python train.py --intermediate_size=768 --hidden_act="tanh_gelu" --norm_place="pre" --positions="learned" --tie_word_embeddings=true --init_std_qkv=0.0481 --init_std_down=0.0689 --learning_rate=0.0079 --lr_head=0.0123 --max_grad_norm=1.0 --warmup_steps=200 --decay_shape="linear" --batch_tokens=32768 --doc_mask=true
Each number is 200 + 20 x the weight over its row's rms, rounded and kept within 0 to 999. Layers, rows and columns count from 0. The size before them is the row's rms in percent of the matrix's.

# layer 8 MLP up, 768x192, rms 0.0689, rows 434-506, columns 0-95
102,189,167,188,210,218,194,221,211,196,201,235,198,193,224,191,195,212,207,223,197,188,199,204,254,193,189,169,205,185,188,183,233,206,248,173,165,193,185,181,193,216,188,175,183,192,186,207,211,192,216,218,204,201,219,208,162,233,219,200,214,227,214,190,209,187,180,207,216,224,191,192,221,183,198,181,243,248,191,196,231,228,187,180,206,210,165,196,194,221,216,211,191,200,219,223,195
100,198,197,223,177,142,216,162,188,187,191,189,196,182,203,179,198,202,221,188,212,183,211,206,225,204,213,176,165,202,205,233,248,203,204,192,202,196,236,215,194,206,213,191,202,172,202,227,230,195,217,190,239,179,203,206,207,192,222,184,178,212,190,183,205,241,207,233,216,190,209,177,166,178,181,160,213,215,212,190,193,228,208,207,189,209,195,184,180,205,189,239,209,213,177,188,189
097,209,212,202,192,181,190,206,178,186,206,190,210,221,214,175,192,175,239,178,224,205,208,212,205,206,223,200,204,193,213,218,193,182,188,243,231,184,201,195,202,207,176,200,221,232,188,209,237,190,214,229,199,186,194,171,193,201,201,178,173,156,186,182,199,185,159,211,239,204,148,233,183,196,190,186,192,193,209,233,236,197,193,183,199,208,209,203,238,165,150,168,184,195,222,201,206
092,203,193,192,192,223,199,173,204,217,240,213,223,192,206,193,211,219,190,219,203,175,212,162,228,174,210,201,200,244,226,205,209,231,205,190,190,177,193,172,187,170,204,205,208,180,230,208,205,219,169,189,214,220,204,176,188,207,224,201,224,227,164,169,191,201,178,238,192,193,214,193,201,195,195,190,182,222,171,213,168,191,208,199,200,197,195,186,186,244,201,186,215,142,199,207,193
103,193,192,203,191,191,214,219,190,185,237,179,235,212,182,185,190,194,181,204,247,207,191,185,189,205,205,222,172,194,176,216,220,203,207,203,200,160,214,191,194,220,177,149,169,237,213,172,200,183,203,239,232,177,179,177,169,199,219,205,200,215,237,226,218,212,202,166,213,211,194,156,194,168,203,214,206,208,218,198,216,230,202,232,147,232,209,229,192,196,219,220,209,224,250,214,192
094,202,192,237,215,183,206,221,197,197,212,220,155,182,180,205,186,200,205,190,208,194,211,191,199,181,245,207,221,203,205,139,207,208,201,196,258,188,171,185,192,195,221,205,231,214,171,164,192,214,213,174,247,211,203,225,186,224,205,190,196,229,266,207,201,212,214,224,152,195,183,223,211,225,184,223,206,196,171,218,200,162,206,193,181,166,193,173,219,196,167,216,192,215,208,190,199
100,228,214,207,207,202,202,215,182,227,171,223,200,215,232,178,213,212,222,161,183,202,228,211,202,218,216,167,230,214,242,189,211,201,194,193,191,184,189,213,184,214,204,239,194,242,243,208,173,184,215,212,190,196,235,204,214,219,188,227,219,163,230,238,195,243,206,196,189,213,212,197,179,187,225,198,203,213,195,189,222,221,200,219,200,187,207,232,178,180,164,178,199,170,208,220,192
087,198,191,214,227,225,176,225,172,207,230,225,215,195,182,188,173,210,229,179,194,184,215,214,165,161,190,189,188,217,190,214,169,221,205,230,153,223,189,222,189,165,168,214,210,188,208,180,206,184,197,200,209,164,199,207,201,202,192,186,202,185,200,209,175,198,208,182,221,204,178,203,200,214,195,223,189,199,220,210,181,174,196,212,204,151,195,184,213,202,203,163,211,193,209,224,200
098,197,200,200,180,220,208,189,212,167,218,216,222,194,183,217,197,144,206,209,210,211,215,181,202,225,181,233,211,169,194,231,201,232,198,196,162,209,165,201,226,197,213,170,196,228,215,178,189,185,220,214,166,200,190,219,233,184,238,261,149,207,194,219,232,179,213,214,190,206,226,237,180,179,200,202,202,184,218,199,215,202,190,250,183,186,204,214,189,212,211,214,211,216,210,210,219
102,171,208,208,214,200,181,198,183,221,200,217,198,230,226,189,228,209,186,192,164,201,181,200,179,189,204,198,227,230,214,200,208,157,190,195,203,218,194,186,193,200,212,222,168,202,199,211,210,206,187,182,203,191,204,189,211,191,175,213,204,211,215,185,198,186,167,185,235,193,193,247,163,223,205,200,206,195,206,159,205,195,250,184,218,146,199,226,202,208,178,185,158,238,193,190,226
108,211,204,221,225,163,213,213,197,202,237,214,200,243,239,216,187,183,231,215,169,242,215,169,184,199,190,208,161,188,191,210,209,239,209,196,187,192,211,193,218,197,204,162,227,241,214,154,209,157,215,187,186,217,196,194,209,213,204,194,216,202,186,226,179,222,193,213,231,162,176,203,212,158,208,208,218,209,218,189,212,209,194,209,193,222,176,173,220,231,190,196,185,190,220,159,225
091,202,158,203,211,171,208,179,191,190,210,175,144,211,185,201,193,198,204,208,204,175,200,194,167,190,222,226,203,178,235,209,200,204,207,206,193,188,187,228,206,251,179,209,181,218,179,181,198,205,179,191,217,188,193,193,202,204,204,210,228,168,193,181,225,212,213,225,224,196,172,194,181,202,217,185,226,169,228,217,176,176,173,198,222,184,201,185,180,203,181,211,232,202,208,199,227
103,206,225,207,220,208,203,210,216,165,204,200,179,215,213,225,199,180,196,210,246,199,214,224,223,221,208,216,214,196,217,198,180,202,188,196,169,184,159,186,193,183,179,185,208,226,196,205,234,185,167,204,204,192,162,223,193,215,205,179,225,178,176,219,206,239,182,171,208,165,207,192,192,250,210,213,178,204,170,210,201,232,239,182,195,227,194,186,249,195,173,178,188,215,188,198,239
101,177,205,194,220,202,194,198,189,221,195,223,185,181,199,172,223,207,195,207,178,185,202,212,215,214,190,198,186,196,199,171,179,182,227,178,196,224,212,231,218,181,206,197,204,235,215,188,183,193,186,218,213,229,177,191,231,165,220,197,180,211,187,223,190,187,236,233,181,202,198,190,184,206,204,199,189,209,184,222,202,190,215,194,193,211,203,214,200,224,223,235,219,207,203,203,202
105,192,194,225,211,195,228,178,214,191,224,201,183,207,190,186,188,184,208,207,202,204,225,228,213,196,211,203,200,218,189,237,196,176,232,189,184,177,203,195,179,209,219,217,201,209,180,203,203,213,187,227,213,173,170,179,225,223,181,209,180,246,212,211,158,234,195,193,208,185,195,213,207,246,188,210,215,212,199,211,225,169,213,187,203,196,212,192,230,199,203,181,202,154,193,234,203
113,204,218,200,181,186,214,186,178,227,240,205,194,194,212,219,195,205,214,212,221,206,213,191,215,205,205,189,185,205,219,184,188,202,150,212,213,175,200,221,250,180,180,167,206,230,204,214,204,222,198,207,179,197,198,191,189,150,179,181,215,180,217,183,225,200,198,161,207,193,173,208,190,147,188,227,195,185,193,192,193,205,191,203,183,203,225,214,243,219,179,224,211,228,206,185,227
099,183,184,206,166,209,184,189,181,208,183,204,184,210,172,227,203,179,177,201,210,213,177,198,185,196,175,186,196,213,212,161,232,216,205,219,174,225,181,148,231,213,187,225,217,193,186,187,193,216,186,204,191,204,188,179,231,184,185,189,226,199,196,237,232,233,156,226,215,205,157,176,161,195,187,183,231,182,222,195,205,183,166,206,207,216,194,236,189,178,177,231,234,213,215,207,186
092,215,211,197,204,181,177,222,177,204,179,231,167,212,174,151,221,211,215,222,171,220,223,195,208,244,180,171,196,203,218,233,190,188,184,199,221,185,207,223,201,176,214,200,208,215,197,202,179,204,204,208,246,184,202,227,169,184,191,222,204,208,184,183,232,190,181,207,192,180,216,223,216,192,245,248,224,198,193,194,213,172,218,187,184,203,212,191,208,174,218,186,203,203,161,204,202
099,188,214,218,173,183,176,204,163,201,198,211,186,215,175,201,203,192,239,197,193,147,202,139,182,193,241,172,165,226,157,182,157,198,191,197,234,209,218,190,206,181,173,188,196,206,241,165,214,191,195,208,237,182,216,189,179,206,181,190,212,217,199,208,199,190,202,233,175,210,180,197,205,165,189,217,208,213,185,208,207,204,192,214,227,178,187,197,171,183,177,209,192,198,185,189,196
095,224,203,211,217,196,233,215,210,195,191,196,180,193,219,197,208,208,213,230,225,160,213,217,184,206,172,197,243,206,197,188,199,185,191,190,226,199,220,193,259,161,202,210,201,213,228,205,199,189,179,199,201,206,199,194,189,200,205,194,185,194,221,179,185,188,167,172,177,212,209,240,188,203,184,203,187,180,201,224,235,192,192,160,214,185,190,209,161,186,180,186,235,176,201,181,212
095,183,236,224,192,227,208,212,237,183,202,177,209,191,201,188,166,203,181,249,220,198,146,150,185,201,220,169,221,192,223,200,197,178,194,236,177,194,193,181,191,207,161,198,188,175,186,205,234,217,217,212,239,193,200,196,194,216,196,207,173,184,241,166,241,155,202,193,165,201,221,219,209,200,207,218,215,205,180,217,208,176,208,218,181,194,229,220,222,182,189,172,177,237,221,203,208
098,221,197,189,242,187,188,177,187,184,219,206,181,177,181,194,201,185,197,194,218,200,188,204,184,231,200,197,215,190,184,216,226,244,205,196,189,229,200,182,201,230,194,218,234,208,214,169,212,225,188,228,193,188,208,197,150,185,255,207,189,205,211,187,185,156,216,198,192,209,210,204,212,207,179,220,241,210,174,234,179,186,209,208,220,212,187,196,200,189,181,190,194,204,170,200,212
101,193,235,207,214,209,221,242,195,186,179,205,207,186,204,213,218,210,225,199,212,224,193,182,151,169,208,195,199,166,178,204,188,177,200,195,199,180,190,223,184,229,208,206,226,206,212,250,176,218,188,194,246,171,194,214,186,195,157,208,188,214,224,216,229,177,191,200,199,212,161,197,196,209,232,190,158,182,219,205,223,162,193,225,212,217,203,230,193,171,170,168,239,219,211,197,226
106,208,202,188,178,213,208,209,211,198,208,208,229,178,215,203,200,177,218,243,243,183,168,195,230,216,217,188,216,192,205,249,212,172,205,233,150,202,199,231,208,189,167,196,142,211,230,184,214,208,165,230,235,220,171,176,192,219,224,201,191,206,202,185,200,207,200,167,173,206,161,221,186,193,234,208,233,174,205,216,211,230,182,207,211,242,210,195,187,175,200,201,215,210,203,215,219
100,220,209,243,196,202,204,169,183,212,184,197,179,196,184,161,204,236,218,191,198,182,205,198,207,215,200,192,210,163,189,200,184,214,187,185,218,212,212,195,214,201,213,192,196,153,225,190,212,194,202,214,200,203,187,180,204,233,221,204,179,158,216,200,199,200,193,183,228,184,211,197,195,178,230,190,233,182,181,188,234,179,227,213,187,187,201,235,206,203,200,230,185,253,180,213,187
103,182,209,182,184,198,203,205,238,193,183,192,224,222,210,190,216,221,214,208,196,216,180,215,217,215,190,226,207,230,153,167,198,219,247,166,208,202,215,233,211,175,185,217,226,177,225,183,194,173,177,201,195,192,170,202,192,195,236,195,228,222,207,208,172,204,212,214,216,186,204,204,227,170,212,199,208,185,190,200,206,186,200,171,201,159,163,183,175,221,229,216,195,220,206,202,173
091,206,169,234,209,208,206,172,194,226,195,220,164,192,158,184,205,218,154,197,212,199,202,182,168,175,225,192,229,183,209,194,223,208,185,183,195,216,179,195,180,201,197,185,184,208,217,160,223,197,203,215,209,179,201,194,234,218,222,191,169,171,188,235,214,197,206,222,223,175,196,173,196,191,235,220,188,160,233,206,209,208,227,192,185,226,189,184,176,183,197,212,221,235,236,181,186
103,219,222,219,217,182,217,234,224,175,181,208,176,233,231,188,224,178,164,225,182,222,184,192,228,209,224,191,203,188,217,236,202,194,190,219,167,218,229,199,193,210,199,198,191,227,176,188,202,201,200,193,208,213,238,163,232,173,198,190,196,193,190,212,222,199,183,172,208,206,204,204,191,220,217,225,250,195,171,206,219,209,189,183,213,227,184,224,181,205,224,213,211,181,155,219,188
107,175,205,223,192,213,229,218,206,194,191,222,141,178,222,163,205,171,196,172,226,215,203,221,190,204,209,224,195,203,206,196,194,196,203,193,199,196,149,246,207,203,211,194,218,183,236,219,230,182,225,181,207,208,171,221,186,200,236,203,180,190,214,171,173,165,210,192,207,217,199,259,169,190,159,204,208,193,186,185,190,187,232,188,196,194,188,175,197,193,170,189,193,229,191,181,222
092,204,206,205,205,201,192,217,198,197,182,213,190,165,156,208,203,228,186,174,187,170,175,225,222,208,220,191,244,202,196,207,204,200,174,218,176,206,194,172,176,177,195,200,197,180,203,219,148,224,223,199,190,179,189,175,195,167,231,185,205,207,225,211,174,219,210,176,197,176,186,183,209,173,182,184,205,215,234,231,204,237,214,215,213,215,186,210,210,213,222,206,180,231,217,206,205
094,161,178,200,215,225,189,216,185,192,201,193,206,185,191,178,186,193,170,187,182,222,218,233,212,191,200,199,170,215,197,220,214,214,186,182,211,209,180,203,192,245,195,178,186,228,210,212,245,209,185,207,198,200,169,197,196,207,201,200,210,184,214,174,228,205,196,204,196,164,165,182,196,232,199,216,172,177,193,168,184,184,209,227,220,208,230,194,246,188,205,196,181,242,213,176,172
093,186,209,198,187,170,233,202,199,161,229,175,195,195,237,208,213,154,214,168,171,196,180,208,207,176,218,179,232,208,202,214,222,186,198,202,218,184,190,159,227,206,167,205,174,205,191,188,200,230,189,210,216,223,175,202,235,224,159,209,222,209,191,198,165,201,196,195,213,197,195,176,193,216,188,206,217,220,197,217,166,229,246,191,237,237,212,214,207,199,203,202,199,185,204,207,222
096,210,207,198,218,194,185,188,218,195,166,190,180,188,208,203,198,186,178,190,195,201,214,183,204,193,213,180,213,221,202,218,188,183,152,219,203,184,211,209,191,212,132,170,183,214,213,183,241,164,223,201,219,222,181,200,209,198,234,214,213,211,204,227,196,175,181,180,206,193,201,189,222,187,209,239,218,178,202,158,201,189,181,226,192,208,197,182,218,225,178,207,182,210,205,200,165
114,163,175,227,174,213,219,209,207,209,216,151,227,223,188,210,194,172,206,206,172,178,185,215,214,205,202,195,201,195,224,195,160,205,205,191,209,194,164,214,205,192,201,206,195,219,200,143,245,195,185,212,181,221,161,184,216,229,207,205,206,178,179,180,197,146,210,228,235,207,196,192,214,225,194,203,197,241,208,178,227,188,240,207,188,181,235,205,198,243,188,217,189,174,198,198,205
113,216,182,231,188,207,226,233,223,205,211,199,189,227,222,215,162,175,195,196,211,177,194,198,208,239,211,212,194,184,216,166,175,186,195,180,220,214,195,206,183,191,174,210,196,203,187,189,204,198,191,218,257,198,212,195,167,164,215,244,179,228,206,207,201,202,212,225,178,178,208,219,177,204,221,199,192,189,227,197,184,183,221,182,187,229,183,194,198,214,167,188,195,216,199,192,207
091,199,161,245,187,203,178,199,194,208,223,196,206,208,214,175,218,199,211,198,194,183,203,187,174,201,176,205,187,181,197,165,167,203,183,166,208,197,212,240,185,185,225,218,184,203,186,236,228,220,169,219,185,177,235,212,189,223,229,205,236,189,190,198,211,231,221,225,215,222,177,164,204,209,190,218,187,220,187,211,225,211,208,212,203,202,203,224,189,211,191,166,189,248,256,163,212
104,194,177,198,195,189,215,202,208,194,193,198,151,171,207,207,191,208,222,189,214,195,185,226,209,229,194,199,207,221,182,210,208,230,201,182,211,175,200,196,192,203,147,158,204,214,204,236,218,189,203,193,238,231,174,221,193,199,225,227,197,193,184,228,197,163,209,245,210,221,208,188,177,233,220,200,197,175,208,207,204,219,174,196,200,224,189,190,177,196,200,229,212,177,178,163,205
112,201,189,234,175,186,212,209,202,191,201,188,197,196,188,211,192,253,215,201,209,179,173,163,191,175,200,214,168,188,240,188,200,217,175,166,238,208,189,195,223,230,175,171,230,200,225,192,191,195,221,238,149,171,183,187,212,179,225,192,197,192,197,186,206,189,215,202,193,192,215,217,186,179,243,194,188,201,194,189,198,212,220,199,214,188,191,223,176,206,181,203,217,206,202,176,220
090,215,216,166,221,165,216,234,161,192,206,192,204,168,184,221,187,193,204,203,156,210,187,202,185,225,215,188,193,211,161,193,203,199,237,220,183,183,209,174,214,200,188,195,224,219,191,235,184,203,197,188,174,193,181,164,244,188,191,243,224,209,221,186,216,188,210,209,196,196,160,186,168,195,235,212,245,184,208,185,201,178,218,204,186,225,213,216,199,224,177,196,174,204,209,215,204
096,179,152,187,198,152,177,182,170,190,194,183,227,184,170,195,200,203,205,219,183,218,196,191,184,191,229,209,209,175,203,256,217,180,181,214,213,186,210,174,197,206,205,221,192,212,159,194,196,187,207,203,204,237,193,219,194,173,163,198,206,181,202,250,192,193,184,196,167,186,198,200,236,198,218,207,226,207,208,195,233,184,150,212,200,205,151,214,201,169,179,215,198,171,192,195,224
103,229,228,204,207,227,190,241,196,216,169,196,181,197,194,213,194,190,188,226,214,191,216,198,214,200,192,200,180,237,178,198,198,166,238,189,167,179,207,193,168,177,203,189,204,209,176,200,171,207,200,203,235,212,200,215,199,162,216,220,192,185,190,202,182,222,197,203,232,249,224,213,151,208,190,200,239,190,196,190,161,255,170,203,202,212,181,208,185,208,190,215,218,205,192,232,207
097,190,177,181,196,185,220,228,208,134,232,187,170,210,182,182,131,190,205,197,215,195,150,181,209,220,203,224,215,230,215,197,168,152,188,183,220,181,192,209,184,222,193,200,180,197,199,204,188,206,198,223,184,197,192,183,198,183,214,206,188,187,206,194,185,215,218,204,174,199,212,177,209,199,227,202,205,183,188,229,202,193,215,200,151,177,198,176,219,212,196,196,226,189,186,195,215
101,233,196,208,205,152,194,205,175,211,215,214,221,145,195,199,207,208,211,201,185,203,218,216,197,222,228,197,210,181,206,194,221,161,211,227,217,210,218,204,210,207,216,201,174,201,208,203,223,195,167,187,214,203,209,225,203,224,210,212,217,212,198,215,187,210,164,156,197,229,163,173,184,245,219,212,212,180,178,188,203,192,209,160,163,223,196,167,223,212,223,203,216,217,181,201,219
088,183,211,168,192,190,200,202,176,191,216,219,204,185,203,189,181,208,244,233,182,176,233,186,192,199,184,219,199,211,196,223,245,246,186,187,179,227,166,199,237,206,175,198,210,185,188,214,198,189,189,189,187,195,189,180,201,196,196,198,185,204,157,160,204,219,187,210,211,191,210,210,218,218,203,181,226,221,204,206,194,209,223,197,182,195,207,246,188,215,150,199,204,247,201,213,214
097,164,179,206,204,185,187,217,187,210,195,227,230,218,182,171,199,186,189,184,210,225,199,196,176,214,201,217,188,225,197,170,207,210,178,212,224,221,209,214,213,208,214,204,166,219,198,202,201,199,208,225,198,164,230,195,223,185,220,183,218,187,226,197,188,197,213,217,221,208,214,226,142,193,169,214,227,232,192,213,200,200,221,210,199,178,168,231,196,203,208,212,237,219,222,219,232
109,228,197,217,179,221,182,170,189,204,188,206,201,201,210,192,228,194,188,190,199,178,224,208,199,184,187,230,145,232,231,212,222,203,187,188,213,175,171,190,195,184,244,216,195,224,180,190,207,208,190,216,176,220,181,189,175,209,189,188,211,198,186,192,181,211,192,205,195,212,169,235,226,171,200,182,220,232,176,206,197,182,178,220,227,211,181,178,209,204,199,218,180,186,199,173,184
093,218,200,231,187,220,206,225,175,169,227,221,221,199,191,237,199,221,224,198,215,204,204,226,202,189,187,171,184,232,192,189,217,186,192,189,220,192,221,167,225,197,216,185,202,181,192,190,230,189,190,224,186,198,209,178,192,203,165,186,221,187,211,201,197,210,204,213,189,201,236,222,189,222,196,201,215,202,162,189,220,173,204,230,197,219,204,184,201,191,177,175,201,200,189,218,216
100,200,209,179,212,212,199,188,198,187,177,195,205,226,207,180,154,200,191,185,171,210,213,177,165,198,187,205,217,229,208,199,174,168,228,173,193,162,223,239,238,206,197,211,209,194,190,187,179,185,240,220,214,213,205,222,197,181,179,201,218,193,214,202,181,196,178,222,190,223,214,192,172,156,218,260,201,185,210,240,213,194,207,174,202,183,192,189,166,182,208,183,215,216,240,244,194
095,182,188,224,205,213,175,178,209,221,228,201,189,230,194,215,159,253,207,204,211,199,211,198,219,194,184,229,205,212,206,227,190,242,180,213,212,200,164,185,211,218,149,220,184,212,221,204,191,169,222,211,241,189,192,180,191,205,216,179,201,196,205,188,178,219,204,186,210,235,236,203,197,178,216,205,186,193,222,225,204,176,178,205,196,225,203,213,177,160,213,179,181,191,201,175,207
098,200,183,203,225,201,192,172,210,175,194,199,228,212,191,222,189,190,189,190,235,220,185,225,151,245,189,218,211,183,196,214,155,148,191,196,197,179,220,209,216,242,195,207,230,212,206,209,211,194,219,221,195,187,190,196,216,174,196,155,198,203,168,204,214,172,202,205,186,209,175,174,214,210,193,208,263,205,218,247,205,210,195,209,194,231,173,205,200,209,180,204,222,196,236,199,205
091,202,174,191,210,199,210,225,205,192,203,187,214,225,173,177,178,181,226,179,214,189,203,203,229,215,186,195,208,201,189,234,189,207,223,209,232,213,203,220,203,192,205,217,202,231,203,213,208,197,198,216,207,188,152,200,208,166,208,141,168,225,210,205,211,180,177,201,191,188,222,225,193,213,190,179,222,210,174,183,202,188,206,195,229,176,217,220,153,170,191,195,217,226,209,231,190
102,181,209,190,168,205,233,228,184,184,207,183,177,173,245,212,195,210,182,237,179,237,201,180,236,237,221,229,192,227,175,196,201,210,166,190,171,236,188,192,211,193,171,176,189,195,231,203,207,205,205,224,199,203,172,181,174,194,210,209,233,183,196,145,215,193,186,189,238,213,201,218,202,189,196,207,212,230,209,204,190,206,206,172,191,168,187,227,188,190,197,186,247,190,201,204,224
109,190,235,220,206,191,199,181,169,219,230,202,184,195,238,229,209,173,202,176,188,190,185,192,220,202,189,149,176,217,183,181,211,139,200,206,203,203,209,208,184,181,211,201,209,235,171,204,205,171,162,205,189,169,198,216,235,216,164,230,185,220,231,211,216,227,184,185,187,238,162,210,217,202,200,223,214,207,176,226,186,218,204,234,227,192,182,187,233,190,196,179,233,205,217,156,203
100,202,204,220,178,198,195,217,220,217,237,221,184,181,195,156,176,232,219,208,210,213,185,170,172,183,228,204,207,200,214,182,205,171,242,198,190,197,194,192,192,189,166,159,208,171,189,201,182,191,183,215,180,190,197,167,191,191,213,210,191,172,200,186,213,220,224,179,175,201,208,227,211,197,202,190,233,187,224,187,191,170,175,193,196,188,175,159,197,210,177,198,210,209,202,154,173
100,187,163,190,197,175,202,163,200,169,206,221,195,220,174,215,200,217,199,208,207,218,229,174,200,195,195,173,205,204,203,212,153,237,185,171,171,205,194,192,190,207,221,234,210,179,197,217,204,178,189,214,190,192,169,202,191,144,209,195,180,243,189,191,198,218,210,211,201,181,196,206,145,178,185,200,181,196,208,186,210,213,182,215,166,155,180,210,208,202,212,171,206,220,213,213,232
108,202,193,203,213,218,240,223,228,178,214,209,168,203,203,222,222,205,188,207,212,207,218,197,199,207,201,188,190,200,226,182,249,161,181,221,207,207,197,212,210,184,186,202,191,207,203,199,200,207,215,203,193,164,206,207,197,180,216,141,200,223,215,221,204,263,175,220,186,180,163,201,172,214,220,228,185,171,177,229,215,187,175,191,205,162,209,210,165,205,233,202,188,179,212,207,204
093,217,225,209,214,218,218,199,214,179,170,244,211,220,197,200,188,225,202,194,190,220,211,186,181,202,202,196,191,223,186,208,201,192,220,179,198,182,232,202,192,246,198,212,221,190,157,188,199,230,194,206,180,203,200,193,205,213,218,208,179,197,238,202,228,214,211,222,185,188,190,213,228,214,199,194,236,210,213,201,197,219,178,228,241,172,177,175,186,229,189,221,162,207,217,187,230
099,212,194,220,226,182,197,186,251,214,244,207,207,210,212,189,224,182,210,241,226,210,178,175,187,212,205,190,201,202,181,184,180,200,177,231,228,232,230,175,228,224,211,196,215,195,213,196,240,197,220,214,200,176,207,176,207,179,251,237,222,204,192,170,197,193,207,201,221,187,177,226,191,181,219,215,177,194,206,209,223,212,208,186,208,220,168,193,210,190,203,206,170,222,232,219,191
101,185,208,241,152,203,182,197,206,198,220,182,212,183,164,188,208,210,217,174,219,206,179,207,182,212,182,206,206,195,191,222,181,216,183,218,220,162,195,186,208,212,192,229,211,250,197,204,218,184,176,193,163,203,198,188,215,219,189,178,162,212,204,232,182,225,219,171,187,190,194,204,175,156,203,200,177,205,217,202,192,206,207,196,195,202,206,216,160,183,242,198,215,223,213,183,211
094,206,190,173,194,170,169,219,178,167,221,183,193,167,206,188,169,211,166,184,180,168,214,196,200,201,221,170,195,224,223,199,214,199,226,184,190,227,200,191,183,221,198,201,178,197,217,219,208,208,233,199,223,185,184,219,238,206,181,202,213,218,211,171,208,216,213,176,192,243,187,205,171,170,240,220,225,161,185,241,190,222,214,195,207,191,179,200,221,224,163,236,198,234,170,224,203
105,173,194,241,198,193,215,227,212,202,205,182,151,237,210,169,223,249,197,201,173,218,192,208,167,227,218,182,214,196,193,221,182,185,175,213,180,228,255,213,192,178,216,221,198,163,201,230,172,191,239,210,216,212,200,214,218,162,212,158,206,195,222,186,175,217,239,203,195,229,201,221,189,196,181,197,204,176,196,240,235,215,185,183,207,187,220,225,190,197,198,208,199,178,225,210,212
092,185,197,228,211,183,207,190,187,199,218,240,219,202,222,232,213,194,175,191,192,186,209,223,211,181,214,176,206,245,214,194,193,188,175,200,229,176,195,214,188,211,152,224,216,222,181,173,206,207,221,229,222,209,191,189,219,177,208,196,189,226,181,204,173,195,211,189,175,272,188,216,199,208,162,180,186,203,208,167,174,182,207,192,176,219,192,210,206,158,209,181,181,187,206,216,189
100,223,189,208,205,186,172,170,207,189,216,243,190,183,220,195,204,233,185,200,204,187,202,211,199,219,211,209,185,239,216,220,212,155,211,199,142,209,205,160,209,178,216,199,201,207,215,205,195,203,214,221,204,218,194,219,204,217,188,179,224,178,210,196,205,209,222,199,186,200,201,178,211,172,192,199,206,177,185,205,189,191,215,219,179,190,195,175,176,216,196,190,181,162,147,186,196
102,199,198,186,224,185,232,199,169,209,181,211,209,207,214,200,182,211,229,192,172,176,202,227,188,206,261,220,174,194,194,221,200,236,226,213,208,185,201,172,183,187,209,213,187,186,200,225,224,174,171,216,185,214,176,184,194,203,221,231,221,200,199,177,203,193,229,190,199,221,206,181,168,194,215,195,232,180,196,203,183,222,172,213,221,183,176,163,202,195,197,215,237,238,188,202,187
106,196,221,187,177,201,204,193,223,237,208,195,220,193,202,161,171,202,213,209,190,257,193,206,183,175,193,248,151,231,187,191,203,193,145,179,166,164,184,240,192,194,192,207,222,186,183,206,203,233,244,187,152,185,231,218,202,153,212,218,185,195,199,185,185,209,216,191,196,202,197,166,183,195,227,224,176,203,179,166,231,192,174,238,208,202,198,211,222,211,177,168,200,202,222,206,192
101,171,226,218,189,211,215,187,207,197,210,223,205,216,218,228,211,202,194,212,207,203,177,191,246,209,191,209,215,214,191,198,201,206,198,211,208,192,211,206,183,175,150,148,194,209,160,216,210,154,180,166,209,186,187,186,165,209,189,211,203,173,186,184,226,200,198,256,205,213,216,203,197,197,196,151,208,184,253,229,238,189,153,193,230,212,180,219,218,169,179,184,207,193,215,184,198
108,172,209,188,206,202,214,189,186,199,235,181,198,199,185,157,204,225,219,171,201,197,203,175,179,161,213,187,216,210,197,214,189,206,193,206,198,216,212,193,159,182,195,194,190,199,217,193,183,181,185,206,202,203,173,184,222,230,155,235,202,198,227,244,208,177,207,214,195,171,233,212,187,198,199,202,226,209,181,209,206,191,221,203,203,231,209,196,230,211,179,229,232,187,210,216,185
094,226,210,199,177,177,195,214,201,188,221,183,189,178,212,203,170,210,235,202,171,203,185,189,227,209,214,232,182,187,204,218,235,178,187,182,206,205,208,203,228,216,177,197,184,190,215,203,186,179,179,169,203,195,220,164,187,208,159,189,210,215,194,201,223,204,212,201,235,208,213,193,190,171,221,219,182,191,223,205,186,164,223,180,205,187,167,179,216,164,184,188,232,208,199,191,208
095,208,178,209,160,204,194,227,213,165,209,180,208,171,181,235,213,200,204,213,226,193,185,211,215,204,162,228,170,202,186,201,186,200,208,189,205,207,208,217,195,170,169,194,199,187,177,152,169,191,215,241,193,207,192,185,232,198,204,211,239,219,220,215,231,194,191,220,179,186,211,195,148,158,215,200,204,180,205,211,197,202,216,217,202,217,193,201,190,218,213,152,199,200,216,186,207
087,159,185,218,232,192,165,174,230,191,204,209,206,218,216,198,170,164,205,195,188,220,216,218,195,207,173,169,202,204,210,199,159,229,172,213,193,203,185,189,190,171,211,193,200,174,185,228,214,208,212,194,175,200,217,189,232,209,199,218,214,183,226,206,186,218,230,212,230,179,176,192,191,194,204,206,195,186,217,189,250,179,201,239,209,197,186,225,237,192,172,165,215,223,182,217,227
096,202,197,198,174,191,211,172,210,224,226,199,170,229,182,187,211,188,226,225,201,228,179,199,195,188,218,181,215,200,216,199,174,223,211,175,188,185,172,191,224,196,194,193,186,209,178,201,239,225,151,203,188,173,223,181,220,176,171,191,212,213,214,212,207,222,175,196,205,204,223,159,186,177,175,249,181,170,210,210,191,229,201,210,165,211,180,202,196,216,190,197,198,197,187,226,222
091,209,199,203,214,212,189,231,202,212,219,206,160,214,211,202,217,202,222,200,177,216,205,167,186,216,191,189,181,216,196,158,199,147,170,191,198,186,157,155,189,157,220,184,183,194,205,195,186,165,209,208,206,192,179,208,245,187,192,199,202,198,188,218,222,189,187,206,208,200,158,165,218,206,172,205,177,225,209,181,185,164,180,167,205,216,184,169,225,200,201,160,227,183,192,216,170
105,186,211,178,230,146,219,210,193,233,186,215,211,179,218,190,213,198,210,209,194,211,217,171,196,185,199,203,199,161,227,249,170,214,213,169,211,168,221,252,201,191,180,196,160,218,185,198,168,183,171,212,183,208,195,185,193,173,210,190,184,191,183,216,199,177,197,197,212,219,227,212,241,190,195,203,217,197,204,199,153,180,231,186,182,189,221,204,212,230,204,195,184,195,174,196,218